Weights of a small transformer language model.
Training: a variant of Muon for these matrices, 6587 steps.
Each number is 500 + 50 x the weight over its row's rms, rounded and kept within 0 to 999. Layers, rows and columns count from 0. Numbers have three digits each. The size before them is the row's rms in percent of the matrix's.

# layer 4 attention key, 384x768, rms 0.0539, rows 213-357, columns 576-671
084:420495540471492502514415480554456461458485423517596538571417616436448465406458541511462478523474508555458445428515514496459547525473431435578464422521570487472480430441510584487554430529452484449495529536516497467486476513484521503513546412480491565382508521462564507517539419512483478479
090:379565497511510510507544437566454578476407463531447504527478537474424487541560530497538437524481402464474523537532570495487501474508526534531532500488566491529489443511523463554479552373566538554479454478447409521445474521522495507504515422488491574549461454459439500501516489525440487537
088:495552484484620620447506430510506573473534468495505430466429543534427469551498535493535491615509573523510490476566530536498506478546490514581447486550453563489540580480438474500479490425530504512516472544504418556444448576523429509529486516521504492445443543468498546500484418555607513451
090:345509477497353584566510453540436428557482441458454529454510523534432435464536580437449475517520471475444472504468573469515558516579442619494562478451588501500485563517444486491578481438535577557537570371481447406502534590511526539523439502408429473431517470495507545416516495520487538502
110:570481498472492499562558547370502484456524492566491529569468570486471564516463311403397449483531472549501508501412435593486424532492493349500518528475513469608455499697524602522548437539490502465486507429497632544597561546429581439529502460440545522499523535472550571479463493437479431507
089:532547568569505490537642461535534446440531506492403503446562557481487500518564436525406564485495504542488551498430585479503479528462494396463476530426457480536409449474439511487388428544465528452474512504522556519518535576502529458518502424480460559458496552478552451474564454555492361474
092:491552594491496415393517443464511482411488554515489494518484520481489516504517556586560470495510502445527478488568514495608541495521547532511479468512552516485480542410439517471507493459467570548463431445444428513504502491492411479470521464534497449465372492501490439531524533605480532505
083:512512435486497512560497526511426494486492411534510492595506443483590489422522458546543390484502421555445494500443560518491444541510565459482551424518503477530489566511536517520534503590490548473440512466472480451577548447394572525562477520499540456581508470534476504425518555513445396499
088:578373440441480520523512553535532537469494533421450499540547434520544521472521431452525417443556599505497474522581501480463543527437501527436508448528559455503426539543436405512513520544474445545546459425507522446524426460465506479528454529544580539487539519487508454531514595395499466500
085:442563469519473567528495502457430604567513512482462419449475496539590459506469573482531546482512508516420464459528407515615464532523498547525560538486528507435551475408546426545443520508496462549445497537462487494564531530472573456483476436541474489497493466524487476460562417446477437477
092:473520467481439496550527429519463431421506489524542451560490555545529487512503400500523572437525477584492458520462546454473534665565482453450592477511431504530481437599364519576489502553418493471375432576504567485570581551462478522564501465531475583502520474440554458491478524414554505607
088:479551559462384495534444577516490497507520508492463434500527524535511431517505644479549529543496511456555529504572546512480471476530474534469569458539431512549494425473517511535450502508477644518526591559473382435426388468486583514534555448463501502404555505477488442527501558470478561483
085:477533523533487462481587507593483449510558528432517516517516507470523397476425500500499424472532392476493618460549482496556546482534500529487527421492440496535518473457459548501466511492451509513547461542502560459495422529511523503497503360423476461516537520424558449503536483566510490423
090:491524449509457519378541526526473469576458475510466474445499494607523418529492517550574561601475487501481560474479500514458457493483546576531505454416551480376480430453431556455501561386484450502520504568493498530497511453551464375571574458528485415440496486562450504472572448439547539492
080:484488439535578503559480481460459499497551475519440590504568558501488464480483493525501538504538561484484420530496447523499545528462467489518456490476518564494467554530476456509511581461533481546486495454485536538537543540545543520582537445465575592447454466473459500567494441520444536442
090:489536525407468529448446405581446479555464518473452423556428448436505479402425511604468530479503464445469433569558535483528514491414392452568548461461514583473509461528497462470506444482462511598472539507554507492525513500521446523546520546463529450535593500616418530477486433467533424507
085:545523537555481485482516542392530438446445471475537486611541587423534514548499391473497566445586478516519457480576465502510400523451555519615422459483425542467451468526510462464572577589537560494473448554459487455527448420503502527427485555448483583526536513509538520586572481557515539583
080:495487395436427455529499487485522433521440603533466529519479482506505493483462507480492548568543436532451479501571448462501434465456553572502424512413481467504487548510571511578335586422541454437440533473440599514456484557466568547476477491429599602498527481590468551508469467550550556510
081:552471557563616508526543597502580417486364476527468438504505548537571497532462524542567498404492518518504485508530511564465541579502522522400441496498544529535500495440588546585421504423415498491541554545516588437461381412506544561544488439432495512529526527558605471572499485508516526565
081:501470569526382419460536508510499473544534476446466568509482508526577536529484547482497475494494533523496490431579505411470454524467541492548507406498473472527419584525564551550502482532503449484498495432577473473514450513605478580555401514552524523454581445460540488547559340486596516526
084:570521433503552560405564478465431501426509479515542422499456552487520467549467503515500450480477498476521484483424497486493515392544427520535480518459523575474505567470434525428431559565498531644498487530527517486485562507519516514509384542504423490509482418550594431490491560510551437442
086:493569478488474536437445491498536614490476477493540436493495397598465547495490576513540542516514465410454563558444548495499541392504559427517434578464495456517457502508384467546473488506510463624491551473431478399521550537482501549478480558461563408503447515498461477477526518464477528528
083:428574509448503564372395468490545542565503497450572522582612508487495529539465544522452534529452546407534493576520476446441506466393547438458474488550570449573450564443578516509435512419489395494526415581480521459549563491481531540506444492465472417553528469469500502602449506466530547481
087:527429491499433552459555457550474569580473576582520477457454573639411571577459517518443447562558517471437506572546527494532462532540522429505441467503554504566452430564563484508470530537512485566497540483576544501458442548431536536538611502463530518562422489467548347518524524522519506547
081:517467454571569529480561439415484495486545523535498502604476523550569497520482498575395552563607508552447494540468496449409488553533559585475498491466500563505490542539502484542480522516501502511514456516585515547569355412484489479475538526602481481556544424432519567501475472410557512477
084:584551346494444505547438570515480549465410565338531487472486390486430579442496565548542430480524503504541484473544562549577506495453551555519473480476545461470454565510468410425525477504454525468524445441459440544430531560447487553558511485476431486632575562410536411406552465475490530505
081:481480492495479419462495459576521500505497541555452527485490517479531486594499516457523493548515496531472623489552529516540568480449347546546486516607531440519418423439487502530517511434444568474580426548488563477530541473431513445580585519488546447474549507454469528497519486611494565523
083:504500417495455515495510463474517579530452418443491467470564490558471473339466522519432574527499515390374408601544587553513521348459460512487499444536473575519484535432551477581461471578466495474511533542470433454518460571482451507538439607477452493530555542502464440542444390486513520534
083:551459506422495539457411518498464479431504471525482460385503472415558486503495481516467602477511491519428480465540503496511471426485516527519481453566465417452459462510544590540571437653432459494491556510496417521481489506391538567433477482507524436493542559492527538477495529445539501528
082:573532533513484407562470529528569513494510485499603566629512502467462492553471415467508452488492436513424476494422520566481463476549490460435641600596570516519434534486585556464439561552506459417517487415518581472567521505515428524573497479478413520493472533491520449458480505445598555446
081:546572470506526369494496487479460463570515574470434494599486453535455481432469488508415503456540397534410499570477360505491497574541466531399365469454489531496484467558542513509468579502507534414523506455483487450438537490473410442533605515577423450492485433497620529563514560447459515441
086:493514448398562476508459492482488468512491479522518565539522556470534498573537468562490547469537472507505536515506440519481471506530544510544452574424427471473469522481459516477501580522426526496565451495570428423317528499471522480458453550548527546538615476400533553510591453485549523590
083:512486499453548516538577507417504483567468520530628434444554574572460445534483498507521544536548464431504477443441471551535482434497534497449347548558463467541528479469547518452509442499493459453472503595467508487472525509516467457494449501392450483425530502551395521480458584560491563450
082:460520591481478483530532548550399552497490477577492526501471488526556533409488492532596512514410523500427533422489557511502517454455545517471474442546428542422527453468555554524543503606507427389562509456433538524582431495485525485519477540508541474554497504446616519530499565433534444502
085:576501451529544451560497474464570502482491550562474498487458472512491535464460508392487559454566507476566433565442420513547510477487513558566554479512640411539539448496507498463431542569442472460510522537513607552528503528458509508523503557508478599581462466506452549453475567482563570590
084:474409579470515476499415559504526522476550436513500506548469399452543386521516444460486534418485465519510478490515526532551479519572509571577435562380424507416509571633450487488595532585521547584515469452587457467440498530434595504416569600386429462387523505522561447508569499464470552474
092:442527523421446484573494557562453500564480436454507450399555435532460495554469593496598437575491487532447537551583484444456486359480578549512474510534466475486447523450462408522486436482517537538585542489532464492485429478576567453424477472456497550487445542446536520511479493570501522444
082:555550511450451499444529505469431549436436479466517441477546542507437476488636439444551470505368429395546516487411517441418512507516506455466466451476461546536536482490431463490532474510488520480509476476556460411501505468534455501532491555477407531512548546597407457538502449524546489503
080:568496569497466422523560462465502487496427585517441488576450415470499497558520536511538528450493553576583477497514387480447515475548514553493522496547528580521463510486473495471528498478519547453488511539625482468470438466630458474521593522498494521464464507465392523421458560527545477525
087:489526553498530544575499460531573477555503501514540446429492476552464526442474576449524520571588497502528451525469475441516443483620487477451488528444441493499416561476510506426520629486524443467512531550589413451563490484570396493428421493463477405549491580534477542467527443667514477515
084:510470543500512477539515476445434465486483501510490488469457463447502406416455428479462505348472508461533556351537499583474476508557536503560521498480553439547557505468483534532516456555550476481391569531554562454501460541367520538493489515548522403478589487505477468446472524455525537538
083:468473480466462474543485518412483577588466471454535464451607509506489538507493517505482561523421573536475524465469445485555519540395489467570499492499545523555498504481528557454538518509526531532460477519491487411501565448498533531509481482462587614548543513581559537577474510510589495552
082:479459438499611423465452436535499484539435540575457474559602519479478611500418535503468444570447524521495480567382455447607478514590599463556520564532558554468460455459474448483556545554439433570605474514432446354535516443569506543441497511545529438480426537558375446543561507456474401557
056:552576460501510424537500520477506460468508449366517504517538496402550344428558530541476437472482583582530429453458487438468556503475532436474478475510528507485506493479474557458500458549543529479389559496368389464514483510543504544456489571469542518479544520464439493591447568472582562556
058:410486432495550520488445512583508464493475507532524530468532491525471520518608526464528474533499505413511428517556512596470565499421416520459431507441434516527420524498511487450563535561484454516567575417506444576457454462542568498431471454583473547541491529571483616510507481494557502475
061:457432500584568495520601454538487511435500555531555418499471510480501486490519457599454500484542506443511461502489423461480509477529561591479527503529495525440528470514525503557511501535576559449427555426503493584635506499503497513495407629532570503427528474557520558516453468529554545550
059:521433466453394497462544563550441524494544473502535450440525427663549532456541443497521541381488476444487595514539525534497499507544562436469487519584500472549523521485492487490595516464567394556478439508581553485509463466464507507474546508468472498407437495436496464501604460479500517481
063:510500545462393473528534496541493520493529549489538502502614430538580552512534447504422434500510485504404539430509488437399471560538568417427519467539521513481461489521392439451526564471491478465516459385516591436502475449499460504492517524450467491468466507538469482494585546456491579523
053:588516532472482545567513595579463404472486500461559508441494507545567450496449621583529450466529557529410521473424543487499528565479474547456598470466453524450437571507446605487549438506412492427397526519504480476476465610470507580510528526510499532475441559432481527481487510424600456551
067:519434521447545549596458515519551479457567484537480480519483519436500550560461500505550408501482583485575490491486585489512490506536506473521460470469488535492529566490462489517448504598506431394551506485577482470508478579509481442528562528540432461493473504458571443452502448492511472502
064:538530518518444475440463483494531531517491507498551470444552458544450477454419530490544460473526445471421531506593531509543426541562541453429496531576466395513485491580517535481421482558486352474527453461483518504441559494465566481518506452510523534520513500464486471463430566485408469599
065:519473512490547526560502474431516477571535517584499487504404508431540501435484547479497497497474539441523475435518394505509475409453444523498519492435475617424529558422527525502480461514474566501573537443439471545586529511473402451481498508568474428492489512508439569505481503503521508489
063:573482476504491439426468406485443471581508444505564396546428473490445504445461468527614508442629442541523554501544510512454553478532451523461564426496496521545450550500448528394449593549532488468430488486526547545463561522581568465418465463593476474462566599512459559444454502477526508537
061:484491492534472457425531493508448510558503463548606609534527439516548455452521409507522463469505464445485559546503533414493422372461524438391531572581448551457505407473510469479485509441517397566535458535614509610537499558546499578455500455465513518449501456395473456506444617558452471602
054:517466440534448425451525411445529550459462477493619456530411510562575439473457470469453527431552570430573564480463531475457473471436501483577498569561525590500501502490589479501377577486402482557568469549548538508479463469466508521491432436565541584487421459536545470545505473492442432548
065:480465499507485477504616476566438566484583545429445494438598542436500562412491468569601533555420492519566491443434546569508442501595412456567588493587423567558532586487485506485491421470461533538571518476537504479513526515598540492599553500397479523539499626443547421450485511536549552536
056:566507525431566429456527472427504508543381427506409506494549416559518522507456516473408517554470613456509529495494529410484513374547498515575495450532541539471531484534480513550528454453477635505513487478392536610551518483568447447527504486472481472490505530451466452478541524495531555531
060:421451472521527512496513497498564593479450435552544501492455530501493571542423428511410545490401557407439557477609522584422477474537464517445447496509406535479502427591494461507502594567469543395570498564542550534551453466449520483552389553538472477557484553539516410438528479526534509497
072:478492546537483526578414479538532515464569462481515521506524485536502593571534451482441550479610485534497526463515511513551442528493469446431468427480429463432501529514468502461463524535430400423486366437514597450468435499522615367516499530537609472507571492492496496502412564513488519549
061:568452487458465543380362469530489554479478443524550513481530478536590510543463424488553513500469493565580538465523482451460472466512519610452499529489518507481537485458553469470510481529534482496440566502458540516585480486529446472559480526554463596460486461521445464540553462476554417519
066:517604645444383435434460457598596521538453518540531595409451423471525472478530456465577475450532482531441516503549526508585426482568539501537465482449369545479512478521414446474495570522673500523456482468530583500545566523411510448439605448393519519398527625499504419527549474450580446458
062:506542495570494508624563511563490427538548514456438501453417491452386509535571571520476400460521491508554505595447495567501490520479546507470445509491507494415568435556490544544521454543482374550510527479456549455504499537452446530527517543478532503432401462531564469545492498415432494437
065:556497495506483511473509562506557463519525517538496424465475575461402463580506472551559508469488374462394375430489480490470453523421352492470468491571447482413470434509506535501489483474548543456484402521510452459518469510523423512476360514453512480479418544486425442482455532497464539486
063:466492477553461375488520543437497529511468576521499497504542523571416472494562564491538444516477438467589522516523425557587462445518417494524512441566500491531467585507482476454478515560471449419470434408537511523447524500500569458515546547431507547478432434505519498551503470570452565572
062:591438479438526653564451500499440487501514496427399505596448556509505516500529593499520453519422562537627497513437474502552492531413493486498488432514546501511601458533566462573387468468463521531462567631502506504527533560527545432500550447531431529485437364475518412471473521506518527442
063:447511450513375591536473509442528489442510539439469484484391541457493455440539516573498440468437503494529487524518466573490393529452482451429510464527438501441488411511465517430472540522529530537517478482574430463513554546444557481528463445476489567510492503515552456519421451558481584508
062:446511511488539502471465448437459498487458445535459527488447520556503590385387569522526487562449461416538443464508515463483479522414523537463530458506529535485492480453550555502505478441477499454572481493396497449549448540470583493547462551507520459521455490482514491408452485430477482539
061:535461483615509557485538511464541557482488437441452548568466522477469587457532566488455501523474470395474443400569511520435487546494511498496471540503449496544563467508537521566472479573552453453517420425539402553587459512497504479586531550463512470538504496481502574452492520463452547508
066:550494538400503471452486442522495535425565502519481490426514524517426408478515439508541473573518534552439469526579372576534412528524482603474587578484463495595460491521482422481480507502515500457472565579567491486536476480496484518544502416582448540479499459439489416629478483465555555540
075:575472551410586506461529558438552562552431562471511546568499535560460521522484496460524576504539507440498580382413404451601471663479535536469510539425543472581507479551488437551457598531454579463391458585500458461462606439614528364480470482518566521523576540541436575462517505584480538478
074:489522456468473567523484530479514532468471511545503549439542495552632504408497450449469602558430525515417491477515478545515506510485552493456514567480454493548398519458522527412421437487474432504455498471433586473514414478529503462515566556513506435556555453496621404539514459445492440493
064:519525474592465557523488524566528504510429584410530481542522475400454526504539635524407493531454467482497453542420500477510455480508536445460441442383478481520460532453474496504564516482529480493445509450461434515498518610480466542503483547524458531577539466472616516494522432496584560484
059:442485489439554597397481430599440459445486454482479470500498580564483519394501426500486388553441533518458485435475416477437494468540428466585602500526462507602475635479563488450459536448458525544491497522525427606471473481502480501577484448528462543492615504368558540439470486432500517531
067:569563447486558495460518461528593489494550435503449517514428444465542515541486446506497456442552440546477530486506493456511392576587513433505550568500423451519393583571521422366534482554507464518501458465470569458443501505543513447495549465445476495499491468448540498490512598491514569444
064:545529592499511461428409438460451497524547459608468537514465446471536510550503446482534577484524528526510599442455497452519564546520444544574489493574535431534539498527489504419529538462488564531420454577503513487527517478460518502420516492422466553526444508509484522498518483524509523501
068:522505470435458490487532484542586581438493457469487535546494611528430488489494509531377564490532460491507487505477485572555454527447538436613436586491548487487474481477544565471551605506506469558533482471474545440518468480551483483500546509435473534513507576469582512546569459519483573529
066:557429530516459496545499511491536485513462493455445483530480442537556508424501545505449617492476547451487451540438585532499514485488493532401532559443524422516444486485472557497458489527448506548481561511523500517517523530493538464451490495490475494550437529450633538536481541481506436466
068:480546406469402498520527479465410473451524507446531483385537448444486483490481530490498399516438549432544485528458502424520408601446477426529420492527528497589539395505409504469448456477546528554514531511551538533496592503495415463490438505473574549504423481525561504446530453418481555552
070:539509413601547481499495499475499499513512489454433530515523497537556425476550525511474476487455443501482467498397575566553477476502482593512597454486546563478565541545420530530419487577519496591564505620539514511498585519557526491557483497572474515592456500485545524537507548567479512455
070:498481482509463493459464568506514430581494494562521452520552519539471439564456438538395591512407560600548425542537559557544533451380495479438485583556542525448435492536504371416560411427421465579550392454574547378458562494500547500469534533486581481566516482502540536550541477520587483533
078:454454490520483520553385496585468448502503467487528525521488488521459561464558480491514509527514475549419481485532561452543490487465530422517611454510479464549457602531477475540506432513541431452579473411570433533466470454488476540572559531429429574460410438560540524412546459524518487588
070:460442595504534499481566493540497488475475406548415615459501511550597545423439491473503589538496554616574509480527540560529488556493553529547543474372544522527544549451454549495444511451453596513494601601577595575444576501495512395459566518534526572454553430490564453480499496539512415467
068:457501515569535503573516519495525522522521404534518556494431483494470456615501520489423512485575459537521542484549463566521511432489443441461474414526441478475496500541571391575575594502510614417501536489563582476548434450534503505451553557503543508539561487527512523452522410476451480465
075:447496434510473487493529475471485547547496539465495583483482461526525459531465580498378536461583445507524461474420450519521559513532487544466539514495426522585532574488435523478472476532569557431483539517502423478481535460508544523512486517675481575548453441472565463482421497522513525441
072:514483449472534469522490516557514445524516504513476584488415509486506454433546467461490563453487531489473544508539354520469496596533541431543527568522476527622440523499510599543536571421570494536416470533436477573555461480509484561470500531492463549520536608531455535462469506503461403450
065:490541548454548472551515519507456541512498495463431542502517553451572496418482547393569550505474512460453537470468468451428465498364482611425411519417477413521462440429497543487381420515489418524487546479472579466530428509422506490459428507498572475457518526473483533421431475482533546506
072:504473467549568499483543473462435457588470641494429522529571514476477517491496451538592625471501502507477539559479613560455542427473480493435502390451440505500505513531498480484484407578559420439464450495562507432403567564506513537489462499504526536468531499462545524568471544529545478579
075:432483548395449517486467506526486589494496568562459534430590521506417530489539435417536582596582481495502567500522506473507521534550469515455418437495473460433497507538581520495468529521510540562429522460524437490522453420467538514455520422463496446474500449512493454489517498440460473501
078:484446496533551435473490498460539478403468579558480443413502558401460491514496549523490459563521523448434514581533525465558545435475483530375406491532540470374407435462494497466511511474423407436530502514468531457459455587470413524426487385435539449482500537475509497485497543412510490564
081:543449517478465512431526426529464517399389526445458520505494572435473426435561525501541546531420450517498456490470543477561457430514468430409456527507551597475574530466531503526456572548500552478567554449469487463495524441510506488506440426577534554457440492529633532520412510481435459489
069:448456466473472422535452436520491540472535526464517431502552478485506523507487445393562520580510554569442496484487476457512453571500476593515449429559501555486511504538488442564399556444545528463490478530358503481522566434489519433439483542519548480537511539503565598544462518441486509553
080:533594509514494479480587506510496515428530437461529435562459504590503431469513552365558527553459526479526436521540494515470515543462464526485485526526542503489578507528447514530421490549562520537501498530494528491480527494489449440551432547567487564505506518515561533471572506509479472459
076:535513524539483389461530524408546403507445515582472457506501465495451485617489395370517528429553523560490498520541577509497534495586554527489466471486532410524480507535501436490657561471454410435510463532464546506417471492581438465437551503472614477502452527488478445491470505506509421510
073:492416433421507470427473492498549548496468575437458525456477373536419496437482405455437478517505545453495483471511496496534482536546522473540454479473557422528560487466393417538506460530485464413436458465500514471525421501464453497592505440528462503400455498473523497587555507497541523616
077:487542530513575430472476497484522430432441447454468526534460543558545527478502438428498539446476470539504563490524492443473497528550442466439478589489554477502575498451530556467489469468517503514497424512466653518494470465514598426464465555473514542445500526507519433446488511545386523417
073:479584497422619495433445541471542423473547514505537437519481460538471520626492425543551470506531568519510532529462606532557570475365559504588498543562499460436443415598524464450553492468449496488543485520584527421481554551585480546472622542419586434487543583518378458434556538482546488504
069:537528481542478595442498464530454542508611544507498513519450501472454489549472542497487465578595551496565525439520462540614416454481503530572501488541485554500425561446523408494464630506492526503441526582561500409524552547478642407492514581454545494489499486569433432455500399580465503468
081:503579532602446452630542462477556426458558477462551508443482461476463609497508520556464548431558490575462528411468559428602519584449536491573542471431504537594524357488448458536538445416449597450513500476467516541492497528487509510513545511537530524568530475542422428469479501450469565503
082:529489519535543444592580549540585519590424491492488421457531499570527456485531558534429541420489478521507567483470546479498535500529456503504540500490481426570533516650424418506604448456482482553461512425494438543473462494494512511553576498515461555446574535487480498539473471514549535522
076:468481480526472449490433505490568511503607483530603465430503574542458452418494497447418512417423482468495409492454576521467566545538502533494451491458496450511561513439376532503466541535460391531565512531559488530465440600465504457485479356460442541531581503439524540533491502446418472576
084:543542480484475466534442538444500525454454548546463504510553415433466578502539496522587519546506435491509495400468493523511502501501458530494476562499517537397541491453514438494607479563510434507509518410458505389558569606472511490560501467455550399519457456502557476519503360490551559482
078:535463566508458432498484538471483502480483489559505554583415568474550547400484510465543484445472436519475582539551449482501522553560456559468518458500456617454534532466516462512426425529486566513482455533426497543532487548397454451530501582557482554514427459485494494563466504468383559538
076:541577514561441467524444557442473519507404459611456532529530390519448510457471458544445527494560453517486490362450508487494563518515507492518509524539487511518488550560518498511553499504457455480537510504545570538505528485483552601479539487493471444511542554571497594582511479538512458409
083:436509553471475436416518482463467480458507486489504485429476501509403482544531576494511489564503390574563464469497384562490527501526428576499508460426452478488472535492501505461528495497512473490521526446458413466436543524399476413421472485501550508501487460423516461556482405546487555668
084:497461456503571552454573432484455440505502557602459539458556503576556526464437515363476532435476425546510552587451524510532546443459421519530510426487521510503453510487494475421505494463484493514441502595402584440378574545440564492351488439512605524587498508542567467514461573415521478511
078:516531469480430481407444469547517460373480553532456484515531451437545503482575532599560492526507563486536390544471493497454492434446456534432528482464477522505378531506472432509555452448506433531476503433482495391584440485445608532457483482522590456425524507486509447423490590520471433588
083:535501366386541486430554489517451468520485477472499485440518533448552506400511447523535616478472477528436489523487516506581418498422406515477481568479525400536510491474556442403522479496520471500426491468471467502455516560532572512552434497536558485454499494432502512543470535545472468505
085:468502490501473471420591517578452528505448556472419518532478542492640508404490519546620474513502533496540464516487498578504522528548488569469549500595567472489479492427455522494490475462544502458517601524523502552497470473417451483541538471597557575569442417494539543457476513507538510586
084:534528543502429425555487536549524575538533402526443454515476496468516476464539546463467554476446608500478530472535471527600552392448433499471499523462436456503478547535422458453487604523520486454465610471494530543513520511523528504516487510453440560548496595614474485455542517510374489421
085:530581502569442466480506445544500562576450584485441443516521475495523487481494452485486486495448564575541543450576522467488529492370440445495542606530477426509495529498467561530590523439503477479500406586534503543480493530548500502454519565486463501534504502452489403600448504469483489503
083:524499470522511533555487543503457542456523487480533548478487548545607522548446592488419540545529588493524591526460460497522524589597456429506530528513362498537497537497493593484460576422500436591559536412482535431576525487502481503445474608558495489440469525458627511437526511505419432499
087:515413424523534598453562501494516463492603584534593453530449482467524634580532427506531513430436423466478410536465594482485474532503517502481438534469479437469556437529440497477550683504571456557520487457544524569536566542438463468455579568372485526504540452576417419511496536446526573505
097:501499528486462529545533583569555434490517444455553530546607432467532564527528524495429454466550492491501544481446574445563557547503566457502476443499480462463534428534485481468522513557562570482489341489490543502586466429501497577427530524477591532507548519591466502456506438430536577489
091:517553500508536532543543530485575389594509518575531454469372537592482484487454496568480511502558555474492464598408536478580502445475518454444479442455449504452467507552581459480495486597482318427580573565485551491572423583499547468508423413471465473508519583478435387576403442444511463500
086:543487498466533496546526445467543393445554429493458436552436451508540535513609528446618502454502484466433512442470563435533419551409429480418527489476567564520521432408561572521503454477512469465463514537487501626557452524503533508501507534469432512536457549586519485425479440564550464466
087:468523463578480557521588494568402490449553557489426489467527513493570597448509539520524489444520436580479593490540481523427484505509567471389469559498434507463514543507473469478451519562592508554549510551500575548566429500377484515487419530526451515530498519465493500456568455470490519448
085:396582471485495458510481534539469441526516415480477437444524461497477468481475537545550502460545600462518490464434467494414514559522523534546470347659447529460532607483471523509474500510523505564537503487501434501466609383460493566517513532497465525559564472513509549552537501576561558451
082:505500503548534449546565544544422444503537405445540481442489505589466478415480476499475552504496478440445443480476502476489533554574520495512501539469534519507613534580466537553525474541491457558495504458513489514462468531449539552433551452499574571527483527506472508462435424528564475458
085:537553459496567570580556470494528552473538367464446405501519490490417509458523478545484540557478525547483457498504436409506406469603461521442426497540537442443551497558533514530415504574484620488516401481508445478435491491456483457521407445464477498559558487520436423499522500450364480546
085:466534455477456501470451594523490479529573570584462546512490418529541548456464427523444520517478476469577537444510374511493633516529511530598489454566532496511448516506449502465618519545505527521545578535526582539518477514383520502430535549456462522567400447522460560519466471541491491454
090:557513556493487503555460541509456507568362573465501540484566502547484497507613566502576423491529464518515556452507483507489442494530459507392458552441579532388477472533431565584547552467504443504504480502522519471501573610567466413407435477497540557439503516477434541480463476441459557413
104:523513542506458466528515508349463489539533513483459560554552467615550512548497485428539570563472454463454529567509572527518524439523500517418478462478552547490508556519506487530495470555473576596528589505529402396414545534454510568361520494481548559497474547455470446457577406516614539448
092:515540418542548498528594502495529438543435402518534443535494492528431530383570528607435531517537569467483536478522474454483482523436497539521480440571546431539527502484513410458458509516578570418522535414480491516475447577543453508403572480513571573601548476421407497485529387478399492526
082:580568449430544549458447651553508451447541426490439503578560525486418479507560533547548543497452555563473498561490375461440477534537524525551482536456505529437574496434434522527524465420572481546519455498391429485519572472489461445525437446504511476476525470506374456417521480395466483554
084:523593427428513499486491538453502445570636474534515545524481594573544523581560475480471479480484467394484622424451493509575513417543468433418503462504549538471534496498513532456520596474496598551420459524608535400473494533505515408477515590401474614532489582531495447524526478439503558459
095:462484577440492496525424480419393564439564442464512530528544557493546492478531447516478430543486515489452412449503537616455427463519481506468450402557423533412578455440554502443348432478492470531493469471490405453509477476548566491489510472537433507508481460494503422581490442607478400439
091:464503501483520425502477480495544568526443524554493463510461499564500540538432457512500496494431457537556496539492475497489489494479474475494533578620512525528511489508435415582538492492349504535437469515542458389501425495478471563624504489420450532401543510424554578477518551535456459543
090:511474445487535577490507446538490451559432567503429557489511540460554531409495545510587562517504426453469549507496517429431518491513389533510578558431459474579428517457540479491553540575440392550513528545427504508401489512532592486441471529429569527536428484510597559490508457502632550482
086:480422495468523494511523556460628542491389453539492527462496335472524442484476413444514458462548531545605541531488466506489468599551454523484461579494452473468460467562536433605532431561433472539520508437483462518471472554424534518591610541515604379524370459544545524499497563537433533511
103:446470508501545470523543457514432467510525567533436477456612405480631505536508516541498537498517504521571429561556474522488500476478522598568365548507486522443507457411518570523526471466544587547508397531474488425515494466448526437529510467484525398541502626453539503463507512431478506524
100:494518498508533536428408544463496542479540507499522411541462452547496487600526522515484512478530472475556484550488448632542442453475449551555612541518534500469531454521499526559528528514453493411523530557592423485434556457517410516477514658516523504459470423583540544461474551510494520561
101:427534398494537574520540502516419484540545539481518600552474496569560496539465526414484511490547492465440484535503429420463532529487479440504500390477471477482518548493403543580579601475536438542479483597493513547500489487472547500514452370398413511427491559551493520557465515517487544542
108:509468469462385552492433610453406435592584509490430540498419583501554516496441556481436504576509516542492426487428471471557556457570518465479463421468471554492488484482459541519603429596413418521488562547495606466484472510518564484418509493509368564521458541515557561529485510501485504442
107:460430516420495513413494449625551539487377501491491456564494501473485552470493507544519435453567457505535491540421600504488510464447538433473480473561475484570486496522573472573496524511484520447591512529516388504454575423532418479429520409420511443530506552469458563405591494532509519523
117:478511482491520509384511478530579416596535534500467465481521495491504467516535400581525531536491499529501564481511443507535479470429541551480505507458473506511397498412464478523517510509553504498469531555491564511599489494441546483497513516512594502434415368506508463514446510436481538498
121:576485539377482496514439495451589620508517392494467472504523509517491520514517431463504543587471510492499468533505491446536539514535573465598479531535450565532491490536605489444497571512485603524484374531468543513431513406506526527526493592503536446538542478485532500476469555460434507438
122:476470544489540507569466483386461501463581387510580539532523497474516496536638405533455526521502445509534482479503485576554446519556488540527488415551466542485528433471509490476543479478535555489434425488636617510504448439532506520505508559495492534530552532578461484554477453453541446496
133:407509531486552440454540558485564506491543461561570551515500432466390479485531462532520572516531464489571574521531509446471452562432477589540521578449425506497449525462621430362466502524472513614460413525445580556520539463443491530524668478519491468545540538477436461616489478465553489487
126:474515503492515516503472479547470526534460483531468572461486507491429508312599470594534532572462405493401490433405439466491518451429483542501501500548571505501495516463566490543484481551497599493449512520394581542501513493477500501524522530516470572572499594459434494585420594479447543429
135:552528551492517500480648503514528560399434492555491494420536450546517497506443490526499539481459489448422507549496525627532493580534461542509468484525583454499457381570549440535446495548493449523524595503455560499495458468461462469558529528486517454468426554534454426579486498505508444606
140:520545497502490470458607477479442460488490495524474516465500516480473410460538544517451458568536373468560570516337441526599561462516486579497441523467476546620504463507464477490431531462519476498485566513472556498505487511537524346383479457533529541633468523560503519475583496495518619417
139:682429523526460518581527564498536561577489504535441470464461536507537501468416574454494498502585538504479477376458437548504492511502470458449535538511523466469568569546565472479498555548497521471462534442500522455421563514474492485565522497532397536500509504463527497530461500562429423479
141:456541555488469556485419458497492513506558480553501430544450591557427580581498579501419454580523487493443417467483421567412507506452471533567575450529542497410479548484501535517488547481581545471569556557547429490420462513495450586501561482494456543506470469532463502497491540588502525481
142:422548430460581459533575477510496515473543463504413467540494543486531456464568475530554560440490542459477556487470482567449438461506487498494531478588433397545568507490522550453541563540537566505445622477453471499516505464474464517421574511474518579490492528503546568477452450508514527557
144:490467512481510421525462530494488491456543451647681625523384424528447459528489459506445453433569443530533477535558616517524463591492462473482489589411533548439480543544504554613503481414502462495505396621464570509488479510500453467548552503525580473469512500481494473549482532477563470544